Weights of a small GPT-style language model, trained from scratch on English Wikipedia.
Training: a variant of Muon for these matrices, 1443M tokens.
Each number is 50 + 10 x the weight over its row's rms, rounded and kept within 0 to 99. Layers, rows and columns count from 0. The size before them is the row's rms in percent of the matrix's.

# down: layer 3 MLP down (transposed), 3072x768, rms 0.0331, rows 2727-2779, columns 704-767
# up: layer 3 MLP up, 3072x768, rms 0.068, rows 2728-2779, columns 704-767
down2727 100:68 61 53 59 37 48 59 44 60 48 58 57 48 66 50 43 48 58 65 37 31 54 43 40 62 36 45 37 56 45 46 47 50 72 56 55 52 45 38 48 51 48 59 47 40 54 56 34 61 38 56 43 41 55 48 56 56 58 56 52 50 60 52 50
up2728 093:31 51 46 47 34 51 52 52 65 54 49 50 50 44 78 47 66 66 55 55 42 51 46 49 68 39 33 49 52 45 52 44 49 38 51 48 42 25 46 51 46 56 57 50 60 53 57 55 40 37 27 42 44 55 50 39 32 28 52 79 56 70 44 40
down2728 102:57 65 52 51 43 52 61 54 41 59 46 57 33 56 33 67 48 47 45 48 66 56 45 48 33 51 74 36 58 55 42 54 43 58 60 33 52 47 71 49 51 38 48 59 66 49 55 59 39 63 63 56 60 59 59 71 56 44 48 51 45 21 67 46
up2729 096:59 52 49 59 59 51 62 44 38 39 49 55 40 57 68 45 59 60 46 71 48 46 26 38 42 37 48 65 62 51 20 52 66 16 51 48 38 50 36 54 56 58 32 56 31 36 56 43 43 68 64 63 53 61 55 63 68 50 60 53 54 40 45 63
down2729 095:61 52 56 73 52 53 57 30 46 40 48 55 35 33 53 58 56 51 57 39 45 71 66 66 33 45 54 46 41 50 63 38 37 62 35 48 61 45 42 66 51 47 45 60 58 50 30 58 59 48 30 35 59 64 65 35 43 47 52 34 52 59 57 45
up2730 099:55 51 50 50 60 62 54 58 39 43 45 57 48 56 48 58 71 61 40 50 52 51 46 41 54 68 41 46 54 40 41 75 50 58 47 53 43 59 44 53 42 57 49 55 47 57 64 51 33 53 53 32 60 37 52 26 35 57 45 47 38 67 54 65
down2730 101:64 33 60 60 39 54 38 79 51 55 54 63 48 49 42 50 51 30 60 36 45 58 39 26 43 49 50 35 47 51 71 55 44 32 24 64 72 46 36 35 50 60 56 59 44 71 49 43 60 23 63 53 43 54 58 54 49 39 57 43 45 61 40 57
up2731 098:28 19 77 35 49 36 61 64 63 57 48 39 71 42 39 49 61 35 52 57 38 34 51 57 49 37 37 51 52 50 55 50 46 49 62 39 42 58 57 65 49 63 49 40 55 48 52 45 58 38 40 50 36 51 37 53 54 61 57 27 45 49 58 57
down2731 099:58 53 76 31 45 53 53 45 62 69 58 50 52 36 40 54 54 62 63 53 49 47 54 31 56 45 54 42 52 66 37 63 54 44 45 48 24 49 57 38 48 50 59 47 45 64 35 35 79 58 54 62 28 54 43 43 52 51 57 52 41 40 52 31
up2732 103:47 39 59 57 39 62 55 67 65 29 52 45 56 44 68 61 42 45 48 47 41 53 65 48 42 50 51 58 68 42 55 54 82 46 58 41 52 49 59 41 61 62 55 65 52 44 50 66 48 54 47 54 48 54 72 62 59 52 39 36 54 56 40 57
down2732 101:64 48 56 48 54 44 55 61 42 54 57 36 58 51 65 51 58 50 62 54 46 49 48 59 46 29 38 53 51 41 44 55 56 45 58 49 25 38 58 47 56 42 38 44 53 58 55 61 42 46 36 45 62 64 59 53 51 31 48 50 31 65 44 53
up2733 103:52 56 43 25 42 33 71 53 50 44 68 47 61 46 39 55 58 58 54 55 43 49 41 35 59 47 58 56 58 41 55 52 50 51 40 64 45 51 55 26 47 51 47 35 46 63 53 50 50 49 50 42 52 49 44 58 43 52 51 48 44 47 47 62
down2733 101:48 50 52 37 56 62 66 51 68 41 50 43 47 58 48 52 53 37 27 44 43 43 44 37 65 39 69 59 61 60 64 53 49 71 52 50 44 54 49 63 45 53 47 35 51 53 53 45 48 57 56 66 56 56 46 53 46 34 43 34 41 79 50 51
up2734 095:46 27 55 48 51 50 33 66 38 52 47 58 61 48 64 36 72 42 67 26 48 53 46 45 55 59 71 56 62 53 49 43 48 35 58 45 42 44 64 47 59 54 49 58 68 60 52 40 50 56 48 76 58 74 52 44 45 60 60 48 60 43 39 56
down2734 097:47 45 36 43 50 51 53 42 45 49 47 31 35 49 61 59 45 63 58 31 54 49 51 67 61 45 42 38 53 61 60 42 30 56 38 76 53 55 59 30 45 61 48 46 29 42 44 48 50 38 49 59 60 44 37 56 71 51 51 54 50 60 53 47
up2735 100:58 39 42 48 62 54 46 43 49 40 14 45 38 57 34 40 56 71 40 34 63 57 39 59 47 32 40 55 58 43 43 58 50 53 37 42 36 60 41 45 49 50 64 52 48 27 54 39 65 41 38 37 56 52 37 50 53 59 52 49 71 42 41 40
down2735 099:38 42 44 58 41 57 42 42 41 54 55 60 43 46 61 55 51 60 61 57 56 36 34 45 53 63 31 49 51 32 45 52 40 45 38 57 39 66 40 48 56 50 37 36 44 56 63 55 40 52 29 53 44 40 46 39 59 74 79 44 61 59 77 62
up2736 101:41 52 41 41 41 38 37 56 54 45 39 61 52 65 58 58 60 55 46 53 41 72 69 39 48 59 60 56 58 52 35 59 51 41 36 39 62 39 61 47 52 44 51 40 48 56 39 50 35 37 21 50 36 54 61 55 55 50 34 32 70 50 22 55
down2736 098:32 41 33 35 66 44 61 35 59 41 77 64 57 51 62 26 50 51 40 48 38 58 35 66 47 62 48 44 42 41 40 54 56 50 42 43 52 41 58 45 46 47 45 31 48 66 46 56 43 60 51 41 54 55 64 68 43 40 49 36 29 42 29 46
up2737 106:37 66 51 46 35 38 45 48 48 47 46 58 61 46 46 53 40 31 56 65 49 53 53 26 68 31 49 41 81 45 57 40 52 42 59 50 57 40 61 33 61 39 35 49 41 55 54 51 39 42 49 36 45 59 47 42 49 35 51 45 48 64 63 56
down2737 106:57 54 45 42 38 47 49 41 49 52 52 55 68 50 58 59 38 47 47 50 56 50 38 31 53 62 59 59 65 48 35 54 60 60 47 45 45 48 46 52 60 67 44 37 61 54 49 57 20 41 55 64 55 50 59 60 69 55 51 44 50 56 28 62
up2738 107:58 58 56 46 61 25 53 54 41 55 54 47 77 42 51 52 65 59 50 58 45 47 50 49 56 28 50 39 58 51 61 56 50 37 57 50 39 60 64 39 54 44 55 63 46 47 40 67 53 60 42 48 49 63 57 56 30 68 57 55 49 77 48 36
down2738 102:44 54 48 67 55 42 69 47 47 49 55 48 57 29 44 48 48 65 43 47 40 50 33 49 41 62 44 66 49 51 54 44 53 56 51 61 39 45 52 53 52 34 56 55 41 42 35 42 18 55 44 43 55 32 67 49 53 44 50 64 54 49 49 34
up2739 100:57 66 48 52 65 66 58 57 44 39 56 56 66 65 57 45 56 35 52 62 50 52 55 55 55 57 43 53 41 53 42 57 43 60 54 57 30 57 51 35 68 40 38 38 67 44 46 53 41 66 63 52 37 62 51 50 51 31 42 52 59 57 53 64
down2739 100:64 43 69 55 45 43 56 48 49 70 50 55 31 51 31 57 49 56 57 54 43 49 64 40 54 57 59 61 59 37 51 43 51 64 45 50 45 52 38 57 28 52 53 53 50 41 59 38 58 41 54 42 57 41 70 45 55 61 38 52 35 57 48 55
up2740 094:40 58 48 55 45 70 36 60 45 57 46 64 48 51 59 35 50 51 72 49 44 53 40 49 59 47 52 42 50 42 56 71 50 56 67 42 51 57 41 38 61 53 53 62 63 22 32 65 60 55 39 38 49 62 47 46 54 49 70 54 43 67 57 44
down2740 098:70 60 68 51 51 54 45 66 35 52 45 41 64 56 54 53 50 55 52 67 41 45 84 53 41 39 55 48 44 65 65 42 47 60 50 53 47 58 49 48 47 57 41 37 49 52 49 37 74 56 27 54 55 56 59 53 47 42 43 48 66 66 48 51
up2741 098:61 41 45 64 43 48 53 48 57 48 45 41 59 62 53 48 54 64 50 51 63 42 36 51 53 39 60 35 68 38 49 54 54 63 59 45 51 54 48 33 60 69 47 47 56 57 38 66 49 52 57 67 38 43 41 25 43 41 69 41 40 43 39 56
down2741 099:56 49 53 55 44 46 55 69 42 46 34 50 55 43 60 38 57 40 66 59 60 51 47 52 50 51 19 54 50 46 31 41 76 45 42 31 50 37 47 51 46 65 39 51 47 28 45 50 44 48 40 38 58 48 55 48 40 47 46 59 47 47 43 66
up2742 097:50 49 45 58 57 51 48 57 69 50 52 23 41 54 51 47 47 46 49 64 58 45 42 42 59 46 70 48 42 59 55 38 48 32 33 46 62 36 53 47 42 45 59 53 35 58 41 58 52 56 58 36 32 36 44 48 47 52 56 38 53 47 41 51
down2742 099:63 50 35 42 58 61 41 60 60 50 46 44 56 54 64 63 43 44 65 66 74 62 40 32 55 63 64 41 29 46 32 39 44 27 44 49 59 53 56 54 42 54 55 69 52 52 24 60 47 45 46 78 33 40 50 44 66 49 49 48 46 29 43 47
up2743 098:49 33 64 34 50 68 24 61 51 47 54 36 65 44 58 57 66 44 53 55 63 35 64 58 50 32 42 22 50 66 55 59 64 59 63 47 31 54 54 57 59 58 57 44 49 47 49 50 37 59 42 51 54 38 49 38 60 41 49 67 54 65 47 53
down2743 096:49 32 61 61 63 58 49 54 42 43 59 50 52 69 50 64 54 49 51 48 32 34 48 60 57 40 50 46 48 62 51 51 46 27 48 34 37 62 58 39 53 50 31 50 53 63 45 49 44 50 45 76 43 55 39 62 53 27 54 74 61 47 57 47
up2744 093:48 52 41 48 40 44 55 54 51 57 53 44 40 51 45 41 55 35 71 53 45 56 67 45 62 39 36 67 34 54 59 41 52 63 58 61 29 33 51 66 52 49 49 36 60 64 47 51 27 55 41 68 51 40 45 34 55 69 55 38 49 43 46 51
down2744 098:33 56 44 40 35 54 47 57 63 40 41 41 49 50 36 40 38 48 42 50 45 56 52 60 62 59 57 56 44 52 41 57 50 42 43 47 60 65 60 54 67 40 57 41 42 40 39 52 59 49 50 44 35 46 50 53 56 57 53 56 51 56 35 38
up2745 092:68 43 59 56 70 45 61 39 56 54 57 49 45 65 60 36 64 47 46 69 53 36 46 44 37 44 29 46 52 46 55 31 46 48 64 51 54 50 57 40 56 43 57 63 53 52 33 52 58 34 44 51 42 40 74 65 50 41 57 40 58 38 33 69
down2745 095:67 35 53 55 66 29 40 36 51 45 46 44 48 25 43 47 45 54 57 46 49 64 49 51 38 53 54 46 35 37 82 39 49 43 59 55 53 25 45 35 53 47 50 54 57 43 40 50 47 54 58 55 51 49 53 53 55 64 54 47 34 33 57 65
up2746 104:52 51 57 53 41 41 57 42 72 47 72 42 57 57 53 69 58 51 39 40 57 36 44 46 65 50 44 50 34 69 51 28 51 58 47 34 50 42 45 73 55 41 70 15 60 35 40 49 33 60 63 70 28 56 39 38 51 38 46 53 69 51 61 59
down2746 100:48 30 50 58 61 46 37 49 55 39 45 52 50 46 42 48 60 44 49 35 44 31 42 53 52 47 49 55 62 54 56 44 60 37 50 48 37 51 47 66 44 53 39 58 56 68 63 62 45 39 54 26 50 52 48 44 41 32 42 56 29 47 38 50
up2747 097:32 33 52 23 47 47 44 32 50 38 61 53 35 35 41 56 22 51 46 50 47 57 43 52 48 51 55 75 56 63 43 54 33 54 47 63 43 64 54 41 35 52 29 25 60 42 61 49 46 58 43 38 65 48 80 50 46 50 60 67 37 44 53 60
down2747 101:17 57 55 64 47 52 54 56 53 57 44 52 32 32 62 54 56 56 52 43 41 66 50 62 67 55 31 49 53 51 51 54 59 45 50 47 50 44 59 52 42 38 55 48 54 33 60 58 59 65 66 67 36 70 38 43 32 36 51 34 39 55 48 35
up2748 106:63 60 44 57 48 56 59 51 48 55 56 65 45 55 23 63 55 56 64 56 57 56 57 45 42 44 48 61 36 71 60 56 44 48 54 60 47 57 49 71 59 52 49 72 55 72 44 56 50 59 44 35 62 61 49 50 65 58 50 42 43 53 49 56
down2748 104:68 53 37 50 35 46 39 46 37 41 48 44 65 45 64 56 51 44 65 40 47 28 49 52 57 55 51 63 44 40 34 32 50 37 23 63 52 44 56 53 64 54 62 39 47 51 53 53 50 51 42 54 54 40 24 47 60 56 41 44 55 53 40 47
up2749 095:39 47 44 57 43 44 43 53 42 44 37 32 50 68 53 38 55 64 45 48 19 60 50 53 68 36 39 55 64 60 51 41 51 44 59 36 56 44 56 62 60 45 54 33 56 53 45 45 51 50 53 59 46 46 56 43 51 48 36 48 38 46 52 63
down2749 100:44 50 59 52 49 50 67 75 55 47 57 51 33 50 50 46 56 44 52 49 44 45 41 33 65 48 65 38 52 57 52 40 43 56 47 50 46 45 34 40 52 49 57 41 43 39 44 30 87 52 51 48 50 60 70 42 59 58 40 58 46 48 52 32
up2750 101:65 53 65 50 46 77 38 67 70 65 39 57 53 67 54 57 50 46 43 46 49 47 50 51 37 54 41 42 48 54 62 47 59 74 56 42 49 47 28 46 42 55 40 56 53 55 47 64 41 47 68 40 39 49 46 34 39 56 63 61 32 66 49 51
down2750 102:51 66 37 32 42 55 47 53 51 42 48 46 57 66 49 47 55 35 62 59 48 41 71 37 42 47 50 39 39 38 60 44 49 32 55 56 58 38 53 72 61 59 53 54 53 55 50 52 69 48 28 57 47 43 63 47 38 61 43 57 76 42 43 35
up2751 103:57 33 38 57 50 62 49 49 62 60 47 57 42 62 46 59 59 63 53 42 64 51 35 32 46 62 43 51 52 32 54 53 52 39 42 45 36 53 59 49 71 50 51 42 44 36 35 46 39 64 71 59 54 47 50 36 47 53 67 57 68 31 61 55
down2751 099:32 63 33 63 40 53 49 43 44 55 61 35 56 32 60 54 69 52 27 59 57 69 38 47 48 48 63 40 33 56 46 27 46 48 48 31 37 46 53 39 43 50 37 51 48 25 51 41 54 41 37 61 43 41 72 45 45 34 51 61 43 65 52 52
up2752 096:42 75 56 55 40 66 46 63 43 62 60 60 47 52 47 52 46 53 49 51 30 50 28 40 34 49 42 52 54 67 58 64 35 33 49 48 60 47 56 70 60 53 27 36 64 56 41 55 55 49 44 56 60 56 51 46 47 58 49 46 50 65 66 72
down2752 097:54 36 44 58 46 45 40 49 46 55 35 56 34 55 59 55 43 54 38 45 64 62 58 58 54 56 47 58 66 62 65 64 39 53 54 53 51 62 30 31 53 52 43 47 47 70 41 49 67 55 60 50 48 46 40 31 35 52 57 50 44 43 45 53
up2753 105:51 68 56 35 41 45 57 56 36 63 42 39 70 37 54 58 51 45 39 40 54 44 40 58 53 51 34 30 53 43 40 60 63 66 42 43 50 57 50 46 52 47 50 56 45 63 45 51 36 49 38 43 38 63 37 37 50 45 42 61 59 43 34 52
down2753 103:54 57 53 63 50 35 44 34 55 43 43 62 53 29 49 46 34 49 59 61 40 42 61 51 54 52 58 44 46 69 53 61 63 45 50 41 40 58 57 44 40 59 65 51 61 53 53 38 41 40 36 44 47 41 37 62 26 62 44 43 62 45 56 43
up2754 098:50 53 46 37 33 60 50 56 60 28 65 46 35 59 43 53 46 47 48 42 51 45 45 41 56 40 39 43 58 63 54 41 32 42 41 41 40 45 46 53 45 53 39 44 52 45 50 26 41 52 38 58 57 45 60 43 36 49 47 34 44 41 52 55
down2754 103:36 39 36 41 72 45 43 46 52 29 59 39 40 62 37 49 52 55 48 45 41 29 63 45 43 35 33 57 55 63 47 34 38 43 50 53 43 58 67 49 32 60 35 59 68 41 65 30 51 54 44 52 35 45 57 46 46 46 46 55 59 27 61 34
up2755 097:48 75 37 49 57 62 36 54 53 54 46 43 56 42 57 54 46 64 46 41 47 53 43 65 54 59 52 57 71 37 54 46 27 63 53 38 61 57 61 43 48 55 57 41 43 35 44 57 49 48 47 41 63 42 51 47 66 46 60 67 56 47 65 44
down2755 099:52 69 56 54 59 53 31 32 58 54 58 62 33 72 50 29 56 37 57 50 41 51 34 50 49 50 53 61 62 50 48 48 64 47 63 42 53 58 42 65 57 40 58 37 46 80 51 44 47 59 39 35 45 48 47 51 44 58 40 29 63 69 48 65
up2756 100:48 45 54 63 52 78 45 51 43 38 48 63 52 46 54 46 56 54 71 56 50 66 42 62 60 56 52 43 56 38 47 42 62 50 37 47 29 50 57 49 53 48 50 57 38 55 47 52 58 54 44 54 59 39 50 49 36 36 59 50 39 36 48 51
down2756 099:34 62 45 62 59 51 48 42 53 55 65 48 62 59 36 41 55 29 47 60 49 44 50 46 46 62 48 72 65 57 37 46 50 67 32 50 48 58 42 48 56 38 59 60 43 50 53 56 56 58 47 37 47 27 59 46 54 43 36 68 61 48 55 47
up2757 101:66 40 63 63 42 58 68 55 66 57 49 47 24 38 51 55 39 53 55 52 57 65 56 63 41 57 48 41 48 47 57 37 45 48 40 37 59 61 53 32 32 43 41 24 60 35 59 42 65 53 56 43 65 70 45 45 47 29 50 66 36 56 46 52
down2757 099:39 47 55 60 38 55 68 56 44 57 55 39 39 57 54 47 44 50 50 60 58 71 27 61 53 51 62 34 31 55 48 45 44 31 54 41 54 59 48 36 28 38 63 39 55 62 50 55 53 50 33 43 57 72 53 44 45 39 50 43 46 59 45 51
up2758 097:70 43 38 43 41 39 63 52 35 50 32 58 37 45 32 30 70 52 49 44 53 38 54 50 60 48 52 45 65 56 57 51 53 43 67 46 54 52 58 40 49 46 45 51 76 46 30 66 48 44 41 38 60 35 57 44 50 46 55 47 47 62 56 48
down2758 098:57 47 69 68 42 47 36 53 57 35 55 55 47 58 65 59 56 47 56 65 26 48 52 26 50 45 59 43 53 51 47 58 37 64 44 33 49 57 44 62 45 40 41 49 51 54 60 46 68 46 56 37 63 42 62 59 31 61 46 60 57 51 46 39
up2759 102:55 34 30 38 65 62 40 64 39 50 58 45 40 66 38 35 55 46 41 63 57 55 60 54 62 43 56 44 46 41 54 52 51 36 58 57 57 55 57 48 58 55 46 56 77 40 66 50 53 47 31 57 45 44 52 51 52 66 59 61 47 54 35 50
down2759 101:56 42 32 44 41 74 49 45 56 57 67 61 55 45 48 32 59 23 40 47 60 24 64 52 51 52 40 52 54 70 53 44 28 38 42 45 54 56 59 65 40 52 50 49 66 49 63 52 47 46 39 63 62 28 45 61 58 56 50 57 42 40 43 34
up2760 084:55 33 37 52 41 59 60 53 34 47 45 41 43 61 54 43 56 66 59 58 51 56 46 33 67 66 59 54 60 48 43 45 45 59 53 48 63 36 60 41 71 44 56 43 43 62 48 70 29 41 56 38 51 60 41 37 51 47 53 51 46 59 57 55
down2760 099:50 47 54 39 68 54 46 70 53 47 31 58 36 28 47 50 50 63 31 61 51 49 55 54 57 35 41 39 54 61 42 45 66 60 35 36 43 58 51 39 42 53 41 56 44 40 52 48 49 49 48 59 29 59 47 57 64 50 49 47 32 45 60 50
up2761 099:37 50 54 36 58 49 30 41 37 54 48 42 39 29 41 40 53 49 44 62 55 62 47 46 55 49 68 49 41 52 39 50 63 33 43 57 36 34 60 37 57 49 68 56 45 50 60 59 43 53 25 60 50 47 49 63 66 47 53 70 41 40 71 39
down2761 101:62 50 44 49 48 65 41 46 62 54 37 37 69 38 40 64 54 46 41 54 40 56 64 54 43 36 74 53 44 46 58 51 51 47 54 54 46 50 48 35 56 49 43 56 41 53 61 55 56 57 46 31 34 46 53 60 52 47 43 47 12 50 54 47
up2762 101:49 53 68 46 60 30 76 38 60 50 36 59 62 49 46 62 46 46 58 40 51 53 28 54 48 56 55 36 40 52 43 59 44 58 60 63 50 51 51 63 60 35 41 45 60 53 52 65 54 41 47 63 59 48 50 61 53 53 65 60 51 48 34 48
down2762 102:50 45 65 41 62 45 42 70 32 56 54 39 61 44 49 62 49 51 45 45 55 49 51 48 73 54 30 44 32 45 41 46 50 58 65 60 66 63 61 61 57 58 33 40 50 44 60 63 50 48 57 39 61 45 23 51 41 72 64 45 60 48 37 42
up2763 095:52 58 52 45 48 49 46 55 57 50 39 59 30 61 54 45 49 26 57 42 46 30 58 50 41 55 43 64 65 45 49 39 46 40 42 39 45 62 52 41 39 66 46 59 62 44 44 33 48 63 54 69 54 55 46 44 70 52 59 33 54 62 53 50
down2763 098:60 34 41 37 53 47 32 62 57 57 42 44 53 23 40 38 46 50 58 60 39 55 58 81 52 60 57 46 52 44 44 41 48 40 62 27 62 61 54 53 51 50 74 48 61 38 46 55 51 45 39 45 50 35 55 40 50 44 43 59 39 40 43 62
up2764 098:62 40 64 43 41 58 37 52 28 36 57 54 46 50 51 39 58 51 69 47 45 39 47 49 39 52 48 62 50 49 50 52 30 60 63 45 40 60 48 42 51 43 41 52 58 56 51 55 63 32 49 47 35 46 64 47 42 36 71 55 63 50 42 54
down2764 098:45 19 60 30 47 53 57 46 43 66 64 77 40 43 44 57 59 54 51 41 65 54 35 43 54 73 48 59 46 45 51 41 54 50 44 68 70 61 56 66 62 28 59 29 49 49 53 48 54 56 66 40 56 51 50 49 45 49 51 57 49 63 39 39
up2765 101:42 40 47 40 47 58 39 48 53 59 55 35 41 46 46 50 52 32 35 75 56 49 36 53 45 42 66 40 64 54 53 33 47 54 46 45 51 57 66 49 61 56 54 51 40 52 50 51 36 45 49 51 45 49 43 65 47 38 45 41 54 44 52 50
down2765 100:56 58 51 49 43 53 36 53 39 56 41 38 38 48 59 37 39 52 35 60 42 53 54 56 34 51 49 54 46 44 48 46 55 41 53 31 57 62 59 43 49 46 38 46 55 52 58 55 45 36 56 61 64 48 50 40 74 51 34 56 38 58 62 30
up2766 104:31 65 51 56 47 51 44 60 48 42 43 45 66 49 42 55 51 48 31 75 47 60 38 48 51 59 50 47 56 50 49 67 59 50 66 43 48 45 44 52 43 78 37 40 61 58 52 37 56 41 32 59 48 74 46 53 51 60 35 38 35 68 40 49
down2766 098:48 38 62 38 38 63 58 53 49 53 60 40 68 38 47 51 67 55 34 44 34 46 23 47 45 35 60 41 41 57 63 44 61 49 74 51 31 21 61 70 45 38 44 62 56 43 47 67 21 42 49 44 63 56 46 53 39 65 54 48 39 64 50 56
up2767 109:45 47 47 69 54 25 53 49 39 62 42 49 41 52 46 72 40 53 62 50 41 62 68 51 64 39 48 55 33 26 60 62 57 33 56 62 58 57 33 34 56 49 35 29 64 38 54 57 55 57 57 58 53 65 46 39 29 58 47 31 51 46 47 51
down2767 103:49 45 47 50 50 55 42 52 38 47 40 45 52 69 54 48 66 46 59 47 39 52 51 71 63 78 51 58 41 53 56 43 48 49 53 49 46 50 78 59 48 77 53 50 63 58 41 49 46 42 52 44 51 48 55 62 40 38 47 45 43 38 51 56
up2768 104:46 51 41 54 57 49 52 52 71 51 61 46 66 64 49 69 58 46 54 47 46 46 54 52 60 36 60 71 47 53 60 50 59 38 56 59 69 37 69 52 45 60 57 57 47 69 55 52 57 73 52 48 51 76 60 44 51 41 49 63 37 50 37 48
down2768 103:62 50 40 53 57 39 56 42 59 54 52 65 43 46 45 73 43 41 55 63 54 59 54 59 41 48 71 62 57 51 71 54 41 52 66 66 66 66 39 50 42 50 38 45 46 41 28 41 49 24 59 59 51 60 41 53 50 57 37 43 59 57 46 59
up2769 096:54 45 34 49 58 53 54 42 41 51 40 48 67 31 55 69 78 65 52 53 47 52 34 64 54 61 42 47 44 57 49 30 60 39 38 56 42 39 52 47 65 51 41 66 64 50 40 48 53 35 37 55 35 50 49 55 66 48 55 36 56 58 64 42
down2769 098:47 53 47 52 57 58 35 29 50 59 39 62 58 54 29 42 61 46 61 39 77 53 57 60 44 70 50 29 59 55 60 48 64 46 45 62 39 53 51 48 52 49 46 52 40 50 50 43 57 39 41 54 41 61 49 46 61 38 54 61 60 35 41 51
up2770 100:40 42 68 45 28 57 46 50 66 46 45 59 56 43 57 48 49 49 57 36 77 40 60 66 42 43 29 45 24 49 58 64 38 75 51 40 50 48 56 36 51 63 47 45 53 36 31 48 31 47 40 64 34 64 58 63 44 57 41 51 50 57 64 42
down2770 100:60 41 31 47 41 49 58 63 51 33 54 49 45 51 55 60 44 45 61 42 67 41 51 36 56 53 43 39 45 48 43 45 42 59 43 32 63 49 48 50 49 74 45 60 31 47 58 50 38 45 51 55 57 37 55 62 60 46 35 70 59 61 45 62
up2771 100:38 62 29 56 73 53 37 24 45 52 45 44 50 47 46 49 44 61 65 28 60 51 54 42 52 53 56 38 64 54 36 51 53 45 50 49 46 48 45 61 43 53 33 39 46 47 59 70 49 47 30 58 39 53 54 68 53 54 42 50 60 60 42 38
down2771 102:36 55 47 57 76 38 42 59 43 52 58 39 43 47 64 45 59 55 51 55 48 55 61 48 65 48 32 48 37 41 49 42 53 41 56 55 59 53 58 53 50 58 26 36 41 42 49 58 32 49 52 60 54 53 60 55 57 61 56 24 42 52 40 49
up2772 099:79 44 52 35 49 53 30 49 56 56 41 53 61 37 56 47 47 71 51 64 38 54 54 65 41 48 39 54 64 40 48 56 40 46 46 51 45 57 45 61 50 38 52 51 61 40 53 49 53 41 48 49 54 64 60 38 49 67 30 59 50 42 52 63
down2772 097:48 52 49 48 64 49 56 46 49 48 62 39 54 26 57 42 60 42 57 59 52 26 39 61 51 57 48 57 57 50 49 49 59 58 48 39 57 40 45 44 38 51 69 44 65 41 53 58 49 34 59 35 57 48 52 57 55 40 45 43 44 40 49 55
up2773 089:43 55 53 48 64 20 59 61 31 41 52 60 56 59 45 41 61 57 28 44 65 55 53 54 51 46 41 45 61 65 54 50 22 24 44 44 55 45 63 78 42 47 43 42 44 51 32 22 35 47 53 50 49 43 42 42 53 51 56 51 44 41 50 37
down2773 096:65 44 52 51 47 40 34 39 65 58 53 54 67 70 39 44 32 43 41 57 67 50 63 49 47 56 68 48 64 66 49 48 38 56 59 54 49 59 33 59 33 53 44 28 51 76 43 55 70 50 43 33 52 39 62 30 55 52 59 42 48 50 51 64
up2774 111:27 35 59 39 56 44 46 42 50 42 51 54 63 49 61 62 47 38 62 54 57 54 78 41 61 50 50 53 53 60 53 32 41 51 51 59 43 32 41 48 56 58 51 37 67 58 46 46 53 52 39 60 54 45 59 29 48 63 41 38 51 48 63 27
down2774 105:48 37 52 70 45 55 41 41 54 40 39 49 50 40 47 49 38 51 42 39 56 46 58 65 56 53 48 43 61 44 45 46 54 53 61 30 44 49 31 53 46 44 39 60 49 43 41 44 65 53 27 43 32 40 49 76 36 54 35 43 44 52 53 64
up2775 093:46 41 48 34 67 33 41 45 51 61 49 68 49 50 48 55 40 47 52 68 58 43 48 49 58 44 52 43 61 62 34 69 60 48 36 50 46 59 61 48 45 40 66 47 61 53 41 47 47 41 42 54 55 58 55 58 69 59 43 41 42 43 69 50
down2775 095:55 54 60 51 46 59 30 44 53 54 36 32 41 51 33 56 45 55 39 37 57 64 54 41 52 40 45 51 55 43 65 59 53 35 54 38 42 43 52 43 63 55 86 47 53 42 46 44 53 48 56 50 45 40 24 57 59 56 47 44 37 48 56 65
up2776 097:52 41 51 60 54 55 42 53 49 48 55 50 52 47 64 34 69 53 26 53 46 56 44 34 45 51 43 44 31 36 36 52 51 51 57 46 40 36 69 52 46 45 63 51 34 59 42 40 61 49 49 44 41 35 49 62 65 45 46 58 57 71 47 35
down2776 100:49 66 53 38 55 46 39 33 75 57 48 62 69 41 72 62 62 50 56 35 37 26 42 52 52 63 46 51 49 41 47 46 53 64 50 54 51 60 46 44 47 56 52 77 52 40 43 44 55 45 52 43 71 50 42 50 39 54 52 50 60 43 53 54
up2777 101:44 37 48 48 46 58 56 42 29 59 54 67 49 57 59 36 68 52 46 45 57 51 56 56 55 51 42 53 57 49 31 57 56 62 40 45 40 37 25 45 60 44 49 59 56 36 60 51 53 61 51 57 49 56 68 50 47 42 49 48 55 51 52 40
down2777 102:41 51 51 63 51 42 50 68 62 39 60 59 49 20 55 59 59 57 53 56 45 55 46 42 61 54 51 49 56 38 47 50 45 33 32 63 53 60 57 31 63 46 43 62 65 44 57 41 60 51 52 60 47 52 54 53 68 54 37 52 62 52 49 58
up2778 107:51 62 64 51 40 52 56 47 57 64 54 62 49 70 57 61 36 63 52 59 41 59 47 32 58 26 67 47 66 29 49 55 50 58 51 46 36 54 47 40 42 50 65 57 56 47 71 40 61 59 39 70 53 45 73 65 49 23 75 69 40 25 41 47
down2778 100:38 50 49 61 36 58 59 51 45 60 37 60 50 51 38 34 28 49 57 39 46 55 50 43 53 43 52 61 63 46 37 40 46 54 44 50 41 40 42 67 55 37 60 50 32 55 48 58 57 68 61 39 59 40 60 39 39 35 67 45 49 52 58 24
up2779 100:60 62 71 39 54 44 37 43 38 49 58 39 58 54 42 32 68 62 69 59 49 44 55 52 53 54 39 59 59 59 53 53 55 52 48 47 77 41 41 70 53 56 53 38 36 47 61 61 58 60 52 51 48 51 57 41 43 42 39 46 46 55 35 29
down2779 100:61 40 44 38 41 35 69 56 57 50 33 52 56 48 54 60 62 55 52 55 48 55 70 65 42 43 32 46 51 48 51 53 36 57 51 53 46 50 52 34 37 37 40 53 55 48 47 54 51 50 40 55 65 67 54 57 44 59 52 59 40 51 60 51